python train.py --n_layer=12 --d_model=128 --n_head=2 --n_kv_head=1 --head_dim=64 --d_mlp=320 --vocab_size=19644 --activation="swiglu" --norm="rmsnorm" --norm_place="pre" --norm_eps=1e-05 --positions="rope" --rope_base=10000.0 --rope_fraction=1.0 --qk_norm=true --attn_scale=0.125 --bias="none" --tie_embeddings=false --parallel_block=false --init="uniform" --init_std_qkv=0.047 --init_std_o=0.047 --init_std_up=0.047 --init_std_down=0.0297 --optimizer="adamw" --lr=0.00549 --lr_mult_qkv=0.4 --beta1=0.95 --beta2=0.95 --lr_head=0.00744 --grad_clip=2.0 --warmup_steps=374 --schedule="wsd" --decay_fraction=1.0 --decay_shape="linear" --final_lr_fraction=0.0 --batch_tokens=65536 --seq_len=256 --doc_mask=true --train_tokens=252800000 --steps=3858 --dataset="wikipedia_en"
Each number is 128 + 32 x the weight over the matrix's rms, rounded and kept within 0 to 255. Layers, rows and columns count from 0. Numbers have three digits each.

# layer 9 MLP down (transposed), 320x128, rms 0.14, rows 264-300, columns 0-127
151139145102145113125127129125091164097155098167151165121093104188061155146159085150104111113106134161139133171164111132136093158147114158084187130173125142140127149107069084127096100120102121132110070081139083054151149158079129137153160135134177118125147130148103175120134099155121114070182111110131134176114131110147103148185184082122101107142083127133096075119124147135130166176156
082186145170128159142197082113173098123081089078110152160203086163171185090152116167142155150139150173125119177137177166154141151152131115142125128084109131197095103147150137124154171100129135156202087140095193028092106093150181121131131082175111092105157167087143132120072141150121099135116138156119111165082133107102136109139152176136130107183178173083117132112149169144169164156168
143089125120097092087135108126130171132044181168210093145121167162181108086107157157099172140162127147085147113068118087183110135123154138145148113130196114175125161138118131085134096089115087136116127108094104098147175146101149132114147135135116106138216129159213128131155167036105167127120069144077128143165153150100154095119145142147137150116147152141106116186136080104123136255106
125172143114162203142110158147143189116157123191157125168123151180072059146125101125104145132154092112166079152167117176144110146152133159117093123117129088091160088170080093168129109083086177135110089117131139165148122105110094083160151119153133079093153103100122141097131185059104160132135100170150137116126108123099108157144142151146119160112133126178155126083148155135141105096138
139171161070145123170188101126179129146153159117151157118125129071118118081161142113156100098106139163159105140142088136127186126061068105143089148129100153089090102147104107070138099075119168129188145130083098173104156140102142116146099133176142141120115055079138094092062108132143071143117097096178141083109081144125123145143082120105097152058168119107143104113100110174113116125167
149117142101141107140117132111234115119112134140137102101123194127160086137074157106101160119030166074138130086126138100142159124124136119121121138189127128130102170151084098135115095149096135129088194134129116095118142080071152163101123138103127172115124119135095084123100161182090093093117142126179130110121106157145068115143194189123155106172176131122182136155134135167127195105121
120112164089138025152141138179115149110117108138134118046135036115091111128166158127132160142126105150100172123181153151154152173156085148115160120189135140127151137121117185069128124051072181176095163156096070101135175176144182150142155108112137085152159123115123109120147119114124140171131163145135083192138141106061150177105106071154126153076121140141096103115093162115137181140131
158141156106097156081097203139161168132176094121147156108133100144098100116186125130088163158129126051120102127174134118144099095135171146105140117111139133112108109136138103103135129108108130075170157131112127210170154116171107069073125118057134142174164087194168175157078124153084140151160112182153133086129094135115116125172140093130166131110130180165168138186088158183109100057149
106114136168118190156133102132122168156113081126123135145118089124157096124116081071125151097116100152161121102121096131114150095175150134075144125146175119089132166156114104155139146100157150139173138133070116130175085146148122110147197154133158100108148118123103130119146094074151122115125155127053186101138094128031104099129136144139112199185145152115154092129139109123091132182111
165077051117107120104096111130114113132139172125155041159105119111123159138138105134158128148144158086123125136119148135185153088110099135191174123083104058176086136098135112102120131132170115110086143088088174092042155125184100150155093151121148182103118188132128158143157094133131093138181149151141062113087221134125128153123166102165129137113157161115176143158118109113099150104102
122153105070123147119146153090117111186122096126107124156114151138075087113134124107149236038129121146090142117147130127133121149121149186155096101119140141139143120172126145118163098097067135145093094142179110180095116166101117110141129116144113079135137131116110114108112158121109148118157162105096106092079093103233122145155166155063163108134112125069062099079165129118144106132106
077101169132112157110150098123140145082108139158123132153148164120136168121088134125126095146082129087102133147140135145156111113139146094091142108136076154167136146156102155088162085120115168113077101126142111160130168201131125141134191180127135129121193101167094122174092149124112117150113099125122102168115146159248142163129118156159134149130140139110117101163140152147135189123177
107154150154176121135122118126075109160113144111178140119096135142114063135075096104168177045127198152089097182120166131128122151122085155129151141117095159120054166129152123126165149198109160130120146131144140119089112124094108126122130123068103136153118104130123161143080144124138182095157206103183126089128126167177152118165090153154158086109155142140118104116111135158108108090091
090112110134086126152079163123141180163103169148148186159129121120161067143101182104167130128131077135122112161130177152140112156102142169177078139154103151137158131113113111088063161153093166124166144128166093096141077169130176142132188099110124122115193146111114132124156179093095143141090095117151113139088109105165154175139092144128092114103112162068208186158167119068131123126128
149133131161217197110102143100209155088147136106173141168105128109155108163101132133210127115132105044184166130156078102146168084141130117105123125169123143114132114130124100238190081138121168094124081141141094115088143123159159112152154156161124142111146102163189206157164115094068139112122184085135130103080074134056074150075126129115161109148107173154164145102121177074129076132187
172111134219153186092118078067149167083162135167154132148122065132159101138111120106108198135142094124071150142093145096078101064177151113088143158144109144137201046124138082112137062120138135154065184161144153104089115160166082173140167091181118151181137131173157106123132177180092138180192144091152091142149130121142113146117152120164144118144117118117120140163158156132152143130089
155074155104171132146153152173139126108103137125136113138120111036106148181102152124114149100107131137077128168186146170163195178089134114141139168159133170090145098050138102196188169105089122077066181144128158087160082118146156114164083152173117159062096172132159090106114113111147135206117194107149146100139115103124144130128086140143149111132115158164150153076166140178109090200067
108152137137160125160174126190121142046115163162078140060141080136122161135150179147147119134171170135115099152134150120169128130072121107110161138112129109068152190094153148151097110129179139123174038122120161190120179156107125123113131111129085183157160155124127101148109123137114161153165139070088101149108138124041125127114160080136165125122105121091105134153164129140135162140139
155112133129173074121201154061188122170126132128136114141119158144152073100136171090116099153146102099161091065098120150099154133176109113130065174110120144188081091107133112121129102168124150099074096142142185102140125151140121104161110152076066109123122097134183123139055171151157124136133085136146136203123136137077202141131133132124134122140155099128141054107145188137072112127110
104127081154076184163127073092190149070138138122118129063100171130182128191093089171142142128110145101173121138129152151059158129151124145168096150156080153091129133158159177117119112131100136113166074121099130180089149145181124129120152101116160123163127139096133114110124113123105135104108179123162103153149088124134073125146098141187117111152126124103114194111104145124105097154166
081133100028069140070153159093125140133128167106099170121132138151198163105117143109134131087100081153115146124165164159097137098113157126128178143122201181139095112125151138148141115192092145110166138092141152115185123088123116083116155159119105141183156152137149119109178173165109122092099122175150147105181133151133098093108156163160147118127151129101194199117130174128129137228086
084133081057121117131097144109135097140208133117125134124134136057160132099118161190133145120135144165118153157132147159073107127145110091085112121165153143155123111102190141179134131164132108101142226194157181119149114099147147176098106127146101122091003145183159096087114101123134096216173195113096096124147114100227121148133120165155171137100118112129148166155176136146130086109138
149145142178161063161143148133170077151106111199055151144158181154162140188159103134174140161086137130130159145114118121128154134168146136148105137159150114145073115071114127122120109187102115150162118170095154087115132128116122131135093124151177121135106195099132125115154164144129140185154174169047125097136108082060182181138091160111106143171150143153130100180108161171110159215084
131152083092119131127163117137091106012134102117126147162137110173108139142108083112127115154125082117067168152189110104132103201127145125095111132188122094166149129141076102100202129129115141138157122198107127088108123173119207191128141043157153136083216120089091119175144137155173208154176122062177117137123113105118166128183110117121123078112096135122115123156140210126121117085157
155118183096175087169097118139139092104160141119129142112128117116165154165184146123110087146123157118149151136144153106165083109148166124124183057105139142124140161141127099143110140106090124167124125125147134158129137080115106145159123126162105106117108095146105130138107090164123106070095135141099075142166129141222059137097061136101150103042105097145107126116132110094122089085123
099133145185101096090141094145190124111121126072092159098133135143068175097182146118133242125118088170212118152119123139120143138088099122075110100143077128130110157097123117138162108131169097125135140127134071170065140208130142095144126089159105077159211157147109135141184157052110090136102143143106132120133109113194130129138107095117146162176150111099135098164093065099107079102148
066105143122145205152119150110117177138094148107127077111142131139106071186099146136101119114134112079125217127143160132144182143078109142124119170099139131170118094219111110149142121129104115126107100118120150103106120116146110109147136174167090167114161116067062178112143093124047185112173146081148177154155113081171125090128079193189138136164157092135077128117172148116137137081167
103106122100129113108107144139128132111114087181114163123119122139114101132124115102102104152174128076170129112147124118164101077128100115106193163112065093080163103082064181165160163140111111101084177116095167141121174174179136094124119125130126160092112149158134155140152098150119116145144114083160073119098113109027104121099146162113090146125108158115155102133077115057167125135127
098194135161121116082137177135150071061136104106069166192157129108082095100172086118073134151114121187097074152152171139141159097171116094116107177181129107137140141166076147114133066092147093100158161136119128158147167137157085137090109144108127057159097091156114126139155080147133130092064147145108146127131108171053154145203102054123161124150142159188129099115104150137085141094155
122138145082141154120108151158132148103137135192081130150161139218150136099122090151117130165111093127128134142149113114091132134095087128146139083128173048066082126145131136110148136135149156116167092067115155096104105163136138089166160094112074136152121079111116105078173159104118149159068124082076158136138150120078168174116153067112123080127139147232129148118190122149179125101144
167184135134122117147105121157146140082167150186171103112151113139064084139140096145137181103152106114161104159129069108153129099077187081195118162120091103151153124110091087137080104115123123163080079114090092128157094074185087112091105105152129131124143124071059171153154145176171103101134088152170129112101125100177190127107093112135126173091168108110135089092097114094104158000090
163044123179099131120135133095130127134150122137163127135128111104150145108100122146108088165177160127116120100165148134088101190135098116165121095050064157127146106129108128134181057147170086139101115197076081199110106040138154180076122153140125106130110146132168102127105081093123087187096156176109058148122182129092119186106119134146155124121141134103143149070095178116130155255119
125094152145125136145138179130128160130154063096168143171181133141070145122145189108111123100071097079148135123111181147189171134138088131113134112179148110098130173178151138126096141089088128103148135140106102218105116148113164099157145124089080128175128129105124232121176098123162091080102152099114165171084110140202132025155123136118133141146177112109149102090128114159127115121078
121097123139048159100132081096104065149160113129103143156126116160165104148121137079109125139150130107098118089147130151144179096133100123127136144127108079124160130086138112139088107089151168133168117134115138167127121144132142140174173093152172133109138130097199119117157119093089176181189116154142100051131141152142156143111148110176161158087097165074186111154171147118156131168118
153101138115170122163148138158074056167084105140043121141084090140141145152146125159080031128079108124148124144102141182110174116166163103199125133140109096123163162108168107126118083103089142106156128133126069133118175152159123111137164111086141132110140136127163170115105146138103128097114144107083176146126156113161131138119164120107128122132114084141132139119085122084094150025131
121131121161105130143088092096119162162134121077089141111153117148148134112130117148118200069156165151174160121120066108110101150185152044085117088109086116183134091149110124114194175074088106162136132057138154151116113102105164106149142128130133118141134119051063097110065095170163137141094099114128166085062131110194162149145149109152130174153130099159133116109121149125131126134113
122181123145168172150139103143173125095096140163117115135135163207133069117149167088140000110121123149133123143193101151148136106166149106138136152153132119137138121096092098221145148109143136148106108222135120107110174186130130128173099125128080159144164201200152126164176107173147222120160182156119134140133105127138140127147126111073118108139121174152164134114131172136100103045131
# layer 9 MLP gate, 320x128, rms 0.144, rows 265-300, columns 0-127
117145120144109159181136133151075062138095090114129092109158133103130155112127161090155163125110157140100179150122146139147116200129150126125085123156131178126169101128120145078113129144197061180128213112144141114084056124130157113160128091137112068110137157170126137150178153134103113121139132156053098185107100153152149125170167141180146158151122157074179149235141110095166170123139
158156163090102155127080129104138132138152192159200090084111108112147133119097168148131112128147131125159116130193138077135123148184118165168138143139200097090172153104127158107177124139163133148105149054118114095153110107126209101159181178091108084146127192107140123148086141131152113163146120127093119122081098101160103118173111092193150181127107119177115096124137093098079121106143
115127112109153148153121135138093146159065122164146166098183094094104071069160059124101184162138183140130091162072075107121146117102162094081109058078118123164198155109117142142125110130127122167122190081136170136117154120139113104157123095122095125153144118147192133148132140138169108163107089143117059226142102098133051103124155118100141149084148085161109141109103129129167081175143
127153134164143123113104146120100139110099080153101165137127080079070131147143085109157165049098168176124088121170132170099164163161069092104136106147127130141083122143096137145108121099087129126123084135103163180136107143132127116128085124096133053131159161123144137121154127117120123116106102084102123140122158082152163155175108129100076029059158129116142135131130121144135153138108
105115112120132128176135165098168099071118163113141165137122075154136109071159175112166094173120118123183102110167124155128132112132158108171142153103140118128142120122178120125104145126102167163086132085174113147117095144122121132134125164144152126090145193150157161094107213153153164189072093172133153132121124130136115147125136126121109134093109177174132143122112124077217095119168
151137096136152143168105177086094054091137140109210097137062086112138077089109161143123146121120107156166116137103144095120135108148097072155108181143099118141120134081158115121146079144119136110102132163098134128131117179111118095128164160102166121119165119110184116132166177163113151169123117192185142143122151117162143099170138104166134074124116134121133170182121118097132179096156
203095138118102126147082122134126115090097144111178103108163146114090138112103094123146155101137128154129119180169174176140154161122129143070131101127133139140142111166191184113143156122151144139134093131109108118100097125113176183171156128132169061064107174109095134164147181131084150083188083178093110156123174166142168125122096127136172188103092074173195104153142118137165099125110
166154138143137122121157153133129108125138128086097101135095151132096162123146175141154115139157118092113135169117152161184146166102091117166104136155077143125155110093126138096107121204155119144121108102117157147102174092098120140152081091110077156170095076122161120121129097166143147168147114121160082167114116066094091127199096123056122072063079118133105108164104132163168124120145
154112172076126108149165156174088097070182160066159115128165135168118139118125142121106095111118108140108104092151103153135103082154147148138093169141113128152092077132113195148204138162157157112126159142079118081156094095114104123162142118130098071145115189132133169110132102093102121183111069126127135137134082101125140105124074151167145139128133075134143161170157102136110163114096
114082144076025102108062087084086154086117146161123119100156120119146152167120153145139124160106128068139088144147130107172123094182180192158105139217211102113124074117160153185131134111079126089121121125065119158150101132157141147157124080122101097124126084150079119123112088160093137059140085152182152088115128150122171127157102074128157110136115140115191125169143201147144111157123
140104126160074137107185141137100156115115132159142087172149097136137147076104133166137138177099163164121123168135136153192083081149102081121120079103129065191191130089131090097150100113135138111101134176124169123133119156112145138115129110171132134085139102125093178151169116179071144119126111136056151181131110125148095092152120179159127123112065146137114154176118132093099183128172
119120088104172161103095116097117150112124159124184120168182123131164090134125145105160107129150194110119118185133082149118110168099095168142120096107162123139123133138124202110117137127130110108154144174084148125074120180163096081115119123069166070126148118056096093160115091139134152110177145130144141124092109119173147102116153202088124137123160120164118182103132089162091073107126
129129159108160138094122153022107119140040154184132140132120110096104155112078134133188165128093147110143118129114076175148120148145140129145083099166098113089061162120141128103129115145084104132138121059138147210164097153155113105140154158112151141098139109146162097135124142129087144137126138119149170129145090224112178102155121130071060098082150165061097108143124082103153136143157
091177125127113113082069131126090144113070129156194158096126133167135122092161130057124125189113117131131135119116163121143126128087119153095070069199116091132098158084200150134120133142163155155192130108123161113176115117123165092097066130070129103130095122109179071117096145185130082158152160154140124134143176199135117121113134143128175128132113122154145168087094139109152122118057
140149140147159143100158076130126154125231070124128123110106131167130098097140170157100154129095110127152144147186138141121165144161178127199150085155075146134183084140134139094146127120103082068114178150098144142120096171105149184166138111105144167107136129127130137181121195164113087126091176170174192117219179167141106122136168152091152109098104153060111079147098064131107144107170
140174158140149107218088176096125117101132175157169145089161155141118103094149085143109105121138131085103071131111135099098116189096178100181119149164120053182120091147126108131143060113129172133156113078100116110166096150153124127155136193116181109138121147071085132025116107164011137115113180150112185215167125103115153133148123151137165104085134180123144144071132168118113126126113
132178147159144140184130122089118120179061081205187161128096110139135124068134133105196150143124152049116123171142104161082135133197182121074107156126155184142155112103160123090154059136080110171157155117144138107171156157144141110194140098124070176075152127118074111150176084104119155144125156168134080095190129147112149129081180111126150147094071112118164124131123135153148131097138
076167107182150133116105111124111135109096184088170076167053109140115121111082151110112147095162116089164123078126144143105192163130100133133105132088192123104173101082097213071105149132132102167145148157089134145125160145085141104153098119155160124060157124123131155140117151162123121042162158126132144137075130082170172092109156143181175135135144124117146151146158147146127190110150
095132159181080150098123093102194122129175149112167136139139137117134115205114157101154109123037107103146143113135070058200124099117134104130078181165078113158144108141103132131180165120146141170171114110114099163159137108135077094100153118114132175098119107097068161143063105074086187103167090165120136158124134161154127143107085120138220123152132141145102116127159083140194137104108
148204112169144095149121163135129123131076078023151101164100097116059132134162162052173147113148098156107126133149066098155162112182121088140108105168063151112099159119078132128092133065126135160141151118053186146086100097134176113080154137099170147121130144120103143132100156147051170138107152140106140110095148133154066049103137087140131148137167122086131072131123098104147109088117
123122141132113150191170246093111079148115177076165128168203131147083138189161101107183143105087148077109115181119107054160131146115200110190020167149187090184142068148097128148138146155107105078159096179187148122162061069123092095175073086099144108093112174064146095032162085151123181081075106134120165199105130196154143119137073099114108098182118149093164145156091138133155165055102
100107162116136101139164143133116110129127167138130138118122157124121126123121095088117120121155164120110119160147152115104185184120126119142120160176131191189123047178142133085140126069041179203143104147115102151131125085142126086055101158069071106151132099110129162099136158171120135107141151084092192106116151118168193131119140146112182065151123155096136131145185107137095175097138
079145117092097108123083162149085160142161108127131065090088081144118174039164084123112154130141173106128116133130102110194176115131108139142146120120111133126086106099090146186086084124061088162112162076099117161108115128139124123199105175117105140197062109166149115122085101141080136100118128152075157116172144207151146159091151175169156171155114152093115107097140197140150093152132
121149157192125120147118138116121081144103126174136151097160203139172142156124082105165138139131145136124112174076145140150130120124141192092085055093112129170141094108130089132113126161088103115106107165092198113189117129161118139138130140144114183136095132106090168144116122149168071104096105104113134132174112139139098117147122107119126091070113046130105108095130140117129139122117
161126090092090195140136162165117125103137197103100091160169172154191110094135133082154121149122166135130068175159184103105112201091108189118106112145106150131078064123163195146128164121151140098139183116138102142120070111133131157228117082122112093124120160084117111053184109135136118090143187144074152106170095124180136089151064170159167062095086113116159169100165153085141097081163
153191175129136152138038104072051022102116159081141096168133129154127129091137171094151131148140118113095129114199180124138143138077141153153145154207184020198100060113189135134223176082177112150150105090115112150195134114111094129178143155071145072138129161086143103082111157164103148073067197131098152161202145124147165106185162168116128165103123144144185143112099110165088158065114
141137153178123171111079226140094131174083134120099110109096161135089125137158094093115150109116121167109152125142141136119145157136162060120140121148167158119183175112121120164084103149097116130067168157132140115061123150157136062158192085071091142125114129155128148127128168123140117202160123102138183092109143106163123114113071124141118134139169139095122117124069082099124111103140
192090110107162135132177146110103176111132143193126135166135154167114128142114134111127138042169083085174123068082167152109161110101114151147111151115105116118146156143120147143180144176141095158126107140096124135164139078177147186192100168119184136085115132088104140113146130181152114155178133139175145137182168144147118094081130153151155056061043078141181110134090137122102123111073
128149143126128200179165111147014090148095111152127151117109080073144085132130150120121135096101165079145178154165160139104148148131200158128135118135106100137123087116113121131139127149083038201135156167116103163109149135127143139131096093136158117112119104106121120143101087138136152125115075074172164109108134151096193063166120126142108150090082121126094129108103098157103131123072
097156137108144106115150178141075140158117181120136138112139142140175112092123110095095160136125150112090072086129092118161157146100122163095122146129073096123141093137142108130173138160129081082146135088196132097235127126143093140161136115178175121084083140135121152121069181165084135102137152096159124139144106151147118119128112166136162159085067070119133169185093153123198135161044
053147060083103139088067114095142087148111180096108157124078102156143055126134097123175165152084127135127113115158123095162153108149151115105105141126126120121194111117174137057123144079091142111166167110079234116128112150188079152128155130108074099031084138119101105094112157121087124087111129166136165096117107109142197082175092086178143082149135124080131148091080101136137117140130
089142156155111187041142208136123131147162114185160181084122142134141118151075187151091152098090090065151174112160115125103159199170101094138168152124146122132127120089082157111126096082166134135110105115109128174057122109154103128098148199174161166145105184150124115111122138117111143096146115099129111093089147109135173157113082136067133107165100150133107119125066134142118139115100
095118140087121192160152167109106151134128104164170167112122137119146128142144138168119145150147165100165132141107126160125108218130070106147137128161103145117141160105148105141130077136093147156086178115165133106083150204171119086130090076098124154160099142110138127087120118176095121160141154121111102119130180147115135129124103147129123133174078135081147132088167128168111105167156
165141111074150090134161128088095143129099123105160150201156159135101137149198110144088143140101142136119131149137160141111111115153133130183101152089160140164171143134163130116178120076122140170103102133111193122143094169179133136160149155140197160074103136086090159100170130114110105155142179117130141167181089162110124098130169105118167114112096109151136133106134106118104152150156
150228138173083150079105086109143126087129133167210108159146103152092149139141095113147079155089179119117083155142136118135136103142139148131128107156077071167132123116108076150122145117118121132060099154119116121091135175137090094101154101150178126127139147116114083136175172082112120154117119090116131170151169139099155120152158118126158154112130192157189144087144112131136184123128
106120111138077100102136111129132114147116172171097134122091091171136080125221135151149112104129130093110097126121116108143168109158070090156172156124098082136168130097114101133148129151155096144107075069063138127157076108131076216165150157131148193138082115104136097170139145143111142076122111186090179108148117154138145070129159146124096184144158152166182178088118142108133169130126
# layer 9 MLP up, 320x128, rms 0.143, rows 265-300, columns 0-127
146141132079130125138095066116071130136130092117108096086148055105152151141149097088131070172130161148171114169070165133144075178139118169156088172152156145143145170055123118055172143155158093121142140169093157147115124152127136077097108117097139134139136191048153129115112091123131084122063144179069136156160113177128111144102137143183111139140082159097101098130167164142098105109128
199102178153140093136154159145140152104139077115130109116099153151149167144140100031171146083128236132167155136051091154095157084102098171179135121154126117125183124158072102161142095172120206156151091140116118115083073117130123125108114193143110182117137175136050101170177123131148060144116125049157193101163137128122143160140173144118157156146131088171141135107152140165112094100103
133119149105064117094173040096116127195098136182095102148099179102124134142083136109097136116131120143196148144113143114091107167129125063117161168119135141139093133146114115084147121118157098101174148109187104185126162129088144140094122100100101170126176128124121120133127092094135122136136113121121087093107118149158139108142133096099106077142121141081095052125082045146144188153089
103160108104142162106157093072128108074128122162126084113196155093150096105098186124113085141098159162122109108094116148119108116126166120061137054099124140155131153108179184134155152145152173106098129160151120090128092118092132133137149131127137155126088198077161160119164107080146158093138064152131161099140135128130108129117213098209130116147063146112151131119148127133166125120120
125116085149135115174101138202141156103127115101135127086130076137142119093126136099160108131068085089135097144121094120120142163132048131111137113146101112160116138136145133137106135160094130077151139093044063147120127120087175127117094138135114076157123123128125107101129110119135243104162136122092154174167072133125039164133105129122101151086140093111152197089148151125118167137168
176138098112121094144181121156148157139141134144123171122109153145177113156101113157162137197195079115145188145139164125074104104091136216105174088065100087149087054126083113081132157112119084128182151108135179134171098150104108114145131137083071129075097111108119112081142100110103160152111066139113144149195106113110175183149092136120178094121118169124134105138123153122111113152092
070115036138145086173113166101144075084193132083096128109135097148184102184149149145145092089104120118133156122103152115180142105136196118176135129135175154136159082144096096187116124173111155136129102134145130132127123155187133114174134181154134167125095072143081139050088092106106100132106098151159151111143147152117077100148123113147128157162061086128077115140120113145109140134157
132149137117128082073120156072112099150195138101108159063145143146120080143123156157130134139101178089140134130136203164135139103057108174143073116125094161188132096116118120141115145169108111136117130181112074078113133109108081104144077110116101174113107146111179110088089140166121127137164087124182108116111158096103180139153153103097149069067150164129135168132161149125150123163134
137115169086141169140129102093158112115138160133115134135195108127100129148069097085148115064102125159158179172098162132103142213038131144173093145146193164173148151114150170127146131140113171110145111153168069095183122104105140106059086146117132086157111112105092102124167109139093117089119094110118118128085125128134183134159187124086144178121161123139158090170147163097099102133086
107065147102154140138074159092125145160165122105088125158050106097094147129115174102151163150201084178114132201117123146112149076107152083097179132113118144138164162115135115094141142172192147144110118087148102126142141125109116120111136197153062142193129149139203136138112145144111130195143137120087069126078094163128086087154131071129129166107102116098114115114113107129128136120135
140162107092122115094159136164127170155135120107126143144121126174183105107135160138098151122151108144127155084180130107045117136076182151134124127131129129158107072141137132122177187174073150113122147162098131152121127045139099141165085102079128108160110098133065136089151105096191087132152158136128151135129129075147111125125127179097166144099144125111186183055168096119138083138134
125108104131111168143114105170091069104135152106132132104168142098142134134135110159132189119157141121090139157095126117127122112023185112093163084106071092163088083112156133165087113155063118110117120165162147120075114116133130080124137129100153130116119133150083154108152152123112132143088104127157150120083144169160115080175142151157158138036117133091140179141121133146166111160128
179137139189164137119159127109135061172133132119094096132120061149118143074089149051079207095141136107120128129087163163175158191109141116086115156119079111098120154082135088120074117154071164129091179155129154140154105140122127147121122143168163078108142130145079107173116145101151128085144059147115135040108129123138164159174110102162111111094103078111150086209097101132144119120132
164138118153126095146095160173086179096087135134142098098146140095081136104163142107140121156116089202091125088150163118122153170085113110219138156142104107143119106121196103158125166135109187132139087137101116070085112103073139072131170152061085124178131129154095174112153109168150088143099213211144174096143163171105113168101160103067181153149143151156177128088104129124095201144144
099076104127210141132104133071087101141101135110177218091101117140123136202097087182149153111137120132180125133119104129131122079160147152150129144127105102097134140165078156116144113148124186120146122119106183169166142149192146148109144135188178089131114107137140082082196087116120099115067111135175158168056143129148147120122135126146164116138139066084144183109163143180121114145156
145078161093105140092120115121135166099130127088146183106130110158113184083160104153097123139104193168136075151139093147084041098158183149119082096147078160135094171111110086126118132074164119176105098119130077160093165116127145155147172117110160154170107120048182115153091122100100070098107151153093156124124104113136113163064168163076139060120070096122108084127144109062126113144142
071093090094139135141017105104095118228146137144131138145147132094089094088181161135110175176128152125101152157147110123080141104133091128070087138115121175165155181072126120085136127109096128140175106123085108148150142145137118137178084075183111140124097121104115106142123089081137091111068121124102147126113109155109120078109135120175154118112160096137178141114082108092127134131148
134168147105144182126159146094116150120148131167116120076102178153134124067144159165115116132108106119105086049173124162145124070145163105109129138163181067130098068150065112116135130177080140095086177126111109157139087129148126133129180106102088150156175092128109138111106068173149093143155066167112148121142123115122150095075152116177173164156068121149149129116183132161144127138162
153102051118058142058097101170155119110138170083098140144145096066146162101139174083128100118122097121139118155156153103187163102197101145093109122156137137147155124154079162177133117086109074124107131118110097100140100129117086162151089122151090145101100123163138098138165171124112145154161079166088150125074107139120121174113103077115154163122062155133085086135159137117149088134189
061153120109142120046122114112122150157117117130105125131142098085115094185136140107140121133128127123164162181145129135071101159098147102139065152140127102155104139083142171120113132116029126117088104113125140124146117174079092191101121212152126172115134095112134143164159142079140124083068112160125165126141146170093146117108052088159093153094151125175120074173162136159087063146086
132111096065181140129084098163131163177196081132079210139029090183144108108115130111113139106115146166186122113201051167112128093169093084087124152129059139070141207091076135104143109149109119195128162189114064141070155121194150123113087156141093212125103086171130134194104106142144053139116204122148137106078089070125145147103167175087083135064123115122168131103145102167048147161156
142087098126086206114142115077114107110090095144119128097122150165172151176137094095165154121094161115193178063144190109122124111140060108095144155120122145071184129185112070123157159118170148215165100069159142127161079186091200140090114160107150127125141109080151123125120153075133145131101136134044109135117126076136166098115072141129090093134138092155121136161145089121178089104125
042114154139157159102084120118110151127132123111141146126104159100115121119084154126107103179123160105119137109133189193148140162177125136126137121162149097106144166101161178124120113121067204124124139098133151087141116238144111122106175134113210140121158149112049067068128104216097158130150193103167164149064080149139015113109168119089128132090141114144138114160185058138144118131147
105136104133169163118120089089117144127098177162112089163137125140132156141085142133154122125121082164162150108116105154092054107088167109167168113139091164175074119147122185165157103122088121150121172111136154159141116176099149114132133155117123103121124185104125140071129117102105128157216116130101230141112156152130164065125147155131175085112169104097096165078077124171108147113107
094135139156124177095118129091087145124119072088099133082156148166113140096116058159119118150155082153194137140121079125142113135159151137140198146119146145114109107125076150111137136109124106080118149092143127106158145129054101127113128161129055202207113087085126111138189111086099128191093131120163172077165171125172140160121157061142147152086154091110108185101070095128119138120109
104113123116139103162126183140162194098113120174071198087126097125117115118155146163132098120119170105114189140122063136147110144161147118127115170091134079151104163144116125088103147170107125166197103116150147119217112106140138172159112136110135153177131090133171141087082122119026138043069132116099150130135057119108140117124157096124189094134127164110147133077149152151197091181184
087094158120068156137108132092168160122113140108090125110096163096121111110116066123142152126140170090091093132127158132169138209158139116094102121124072133120141123128152137149112132207149081145112166086127158099095121105105126101153101074077138084100130156105155040087153140102145088142108143086088204117100088107132170142158090146141119143135116093137121118112142129138152134159150
126147114124149148076168147175132112156111122167126102188162135160152141140109102103040141061137116107143084064114102170121174135099102092170120167132107135086185150114127104153119145139126107155120107140092077064072148142088164106162131152106179081187203079159131121094114137122167090120144137165118097109119190146104108145157145072086203130179102157153153141123104148095075138131113
110084122156120151131148083116131098147156120096058143159186129143174101124114171132147147152085198104176087136141161155108103137170092140124145147075081113114159175097105083135154101102173104116132127134132143148062076145089116170131077129179100150139152160089159079119170128122130094148100195106118111103108110090117156112153143034130100120145167109134164150116140113092127150106105
120111089117102089103098127118117120130174117163153107109133067152123143140120129089114138140163142140147154142151173077118154115137148094089166120098164158148130154108077142147151154160152149141121121091148153145145120113113202105089173138087109174174177111132156129148148110130154121145161041171099224082059038218165188104103183148161106171149039083122121141141137109108169126124073
128103085140134097054143168170088133127110127176123137204072129095117059106114141186088108099142106129102089098136093129179222156141109120086170198103146077112135168117140089130129089158131120120103105136114187104164162177168092160111162171130089095072159087186106154122132101107133169133072151166137192151078097121077171122126145105114061096122157168151194166143126108118116125093128
154076125108073109151137090131149046122173124088165154165166117051134143171111084113119089096112137124134111115155144152154150070132130095162105100132107104190138124075127125153129154174167137099126151182148130139154060112144092107138159110098058119113119168152117114163145111115089191097169092144085092147134163075146111153137149114140151089060122223155101094125112095130093106110197
090128133083109135144108137091117134103131116204085098089136142141138134167160154161139119174112157086146128096170154109099091140132150138119134141103102148154091100139102151148124174188071134131136120148105133138125128125102100159115124139072122164131112071118158109108170093124161078118142121151182138070122086090127071175127099154166089112109107125066169146108156124125167160107150
176091123082125097103146117073123121085102129152139136156110131126162103151151114119083136130193159075112142134070131137099053140082165147128131109093108067178083101182142082136106149103140135080169150134125152158138072147106083076052111114101095141101104151099070136116110065118141165112115102099110100153159160123153149137136129148127135142168121140121111135099124102128173118127176
124106146122139025167160121137151081144098091174166146149124105118145140152141098086151100107120111189139149077162096149150107167164098170177113178131101111095057082127185164107160113051103178151166119156157131121074130134128120146146133132032095154133142161121132139104125106119100093128115139125150065141141171104140162131116107187158153130146195147121129114160082123159130122149126
180092161111157124139156088097179145087109165142154126119163146190136107123148164158180129053192171139095099139141198155170135145190130199146153108122177138144192143089102159105130153126136100115106095128159076141248157111133173136138143108148128213188156115079172153111179116153174151142090079136081102177161124198128120128152131140129134125094105149143051148109146133186213128116120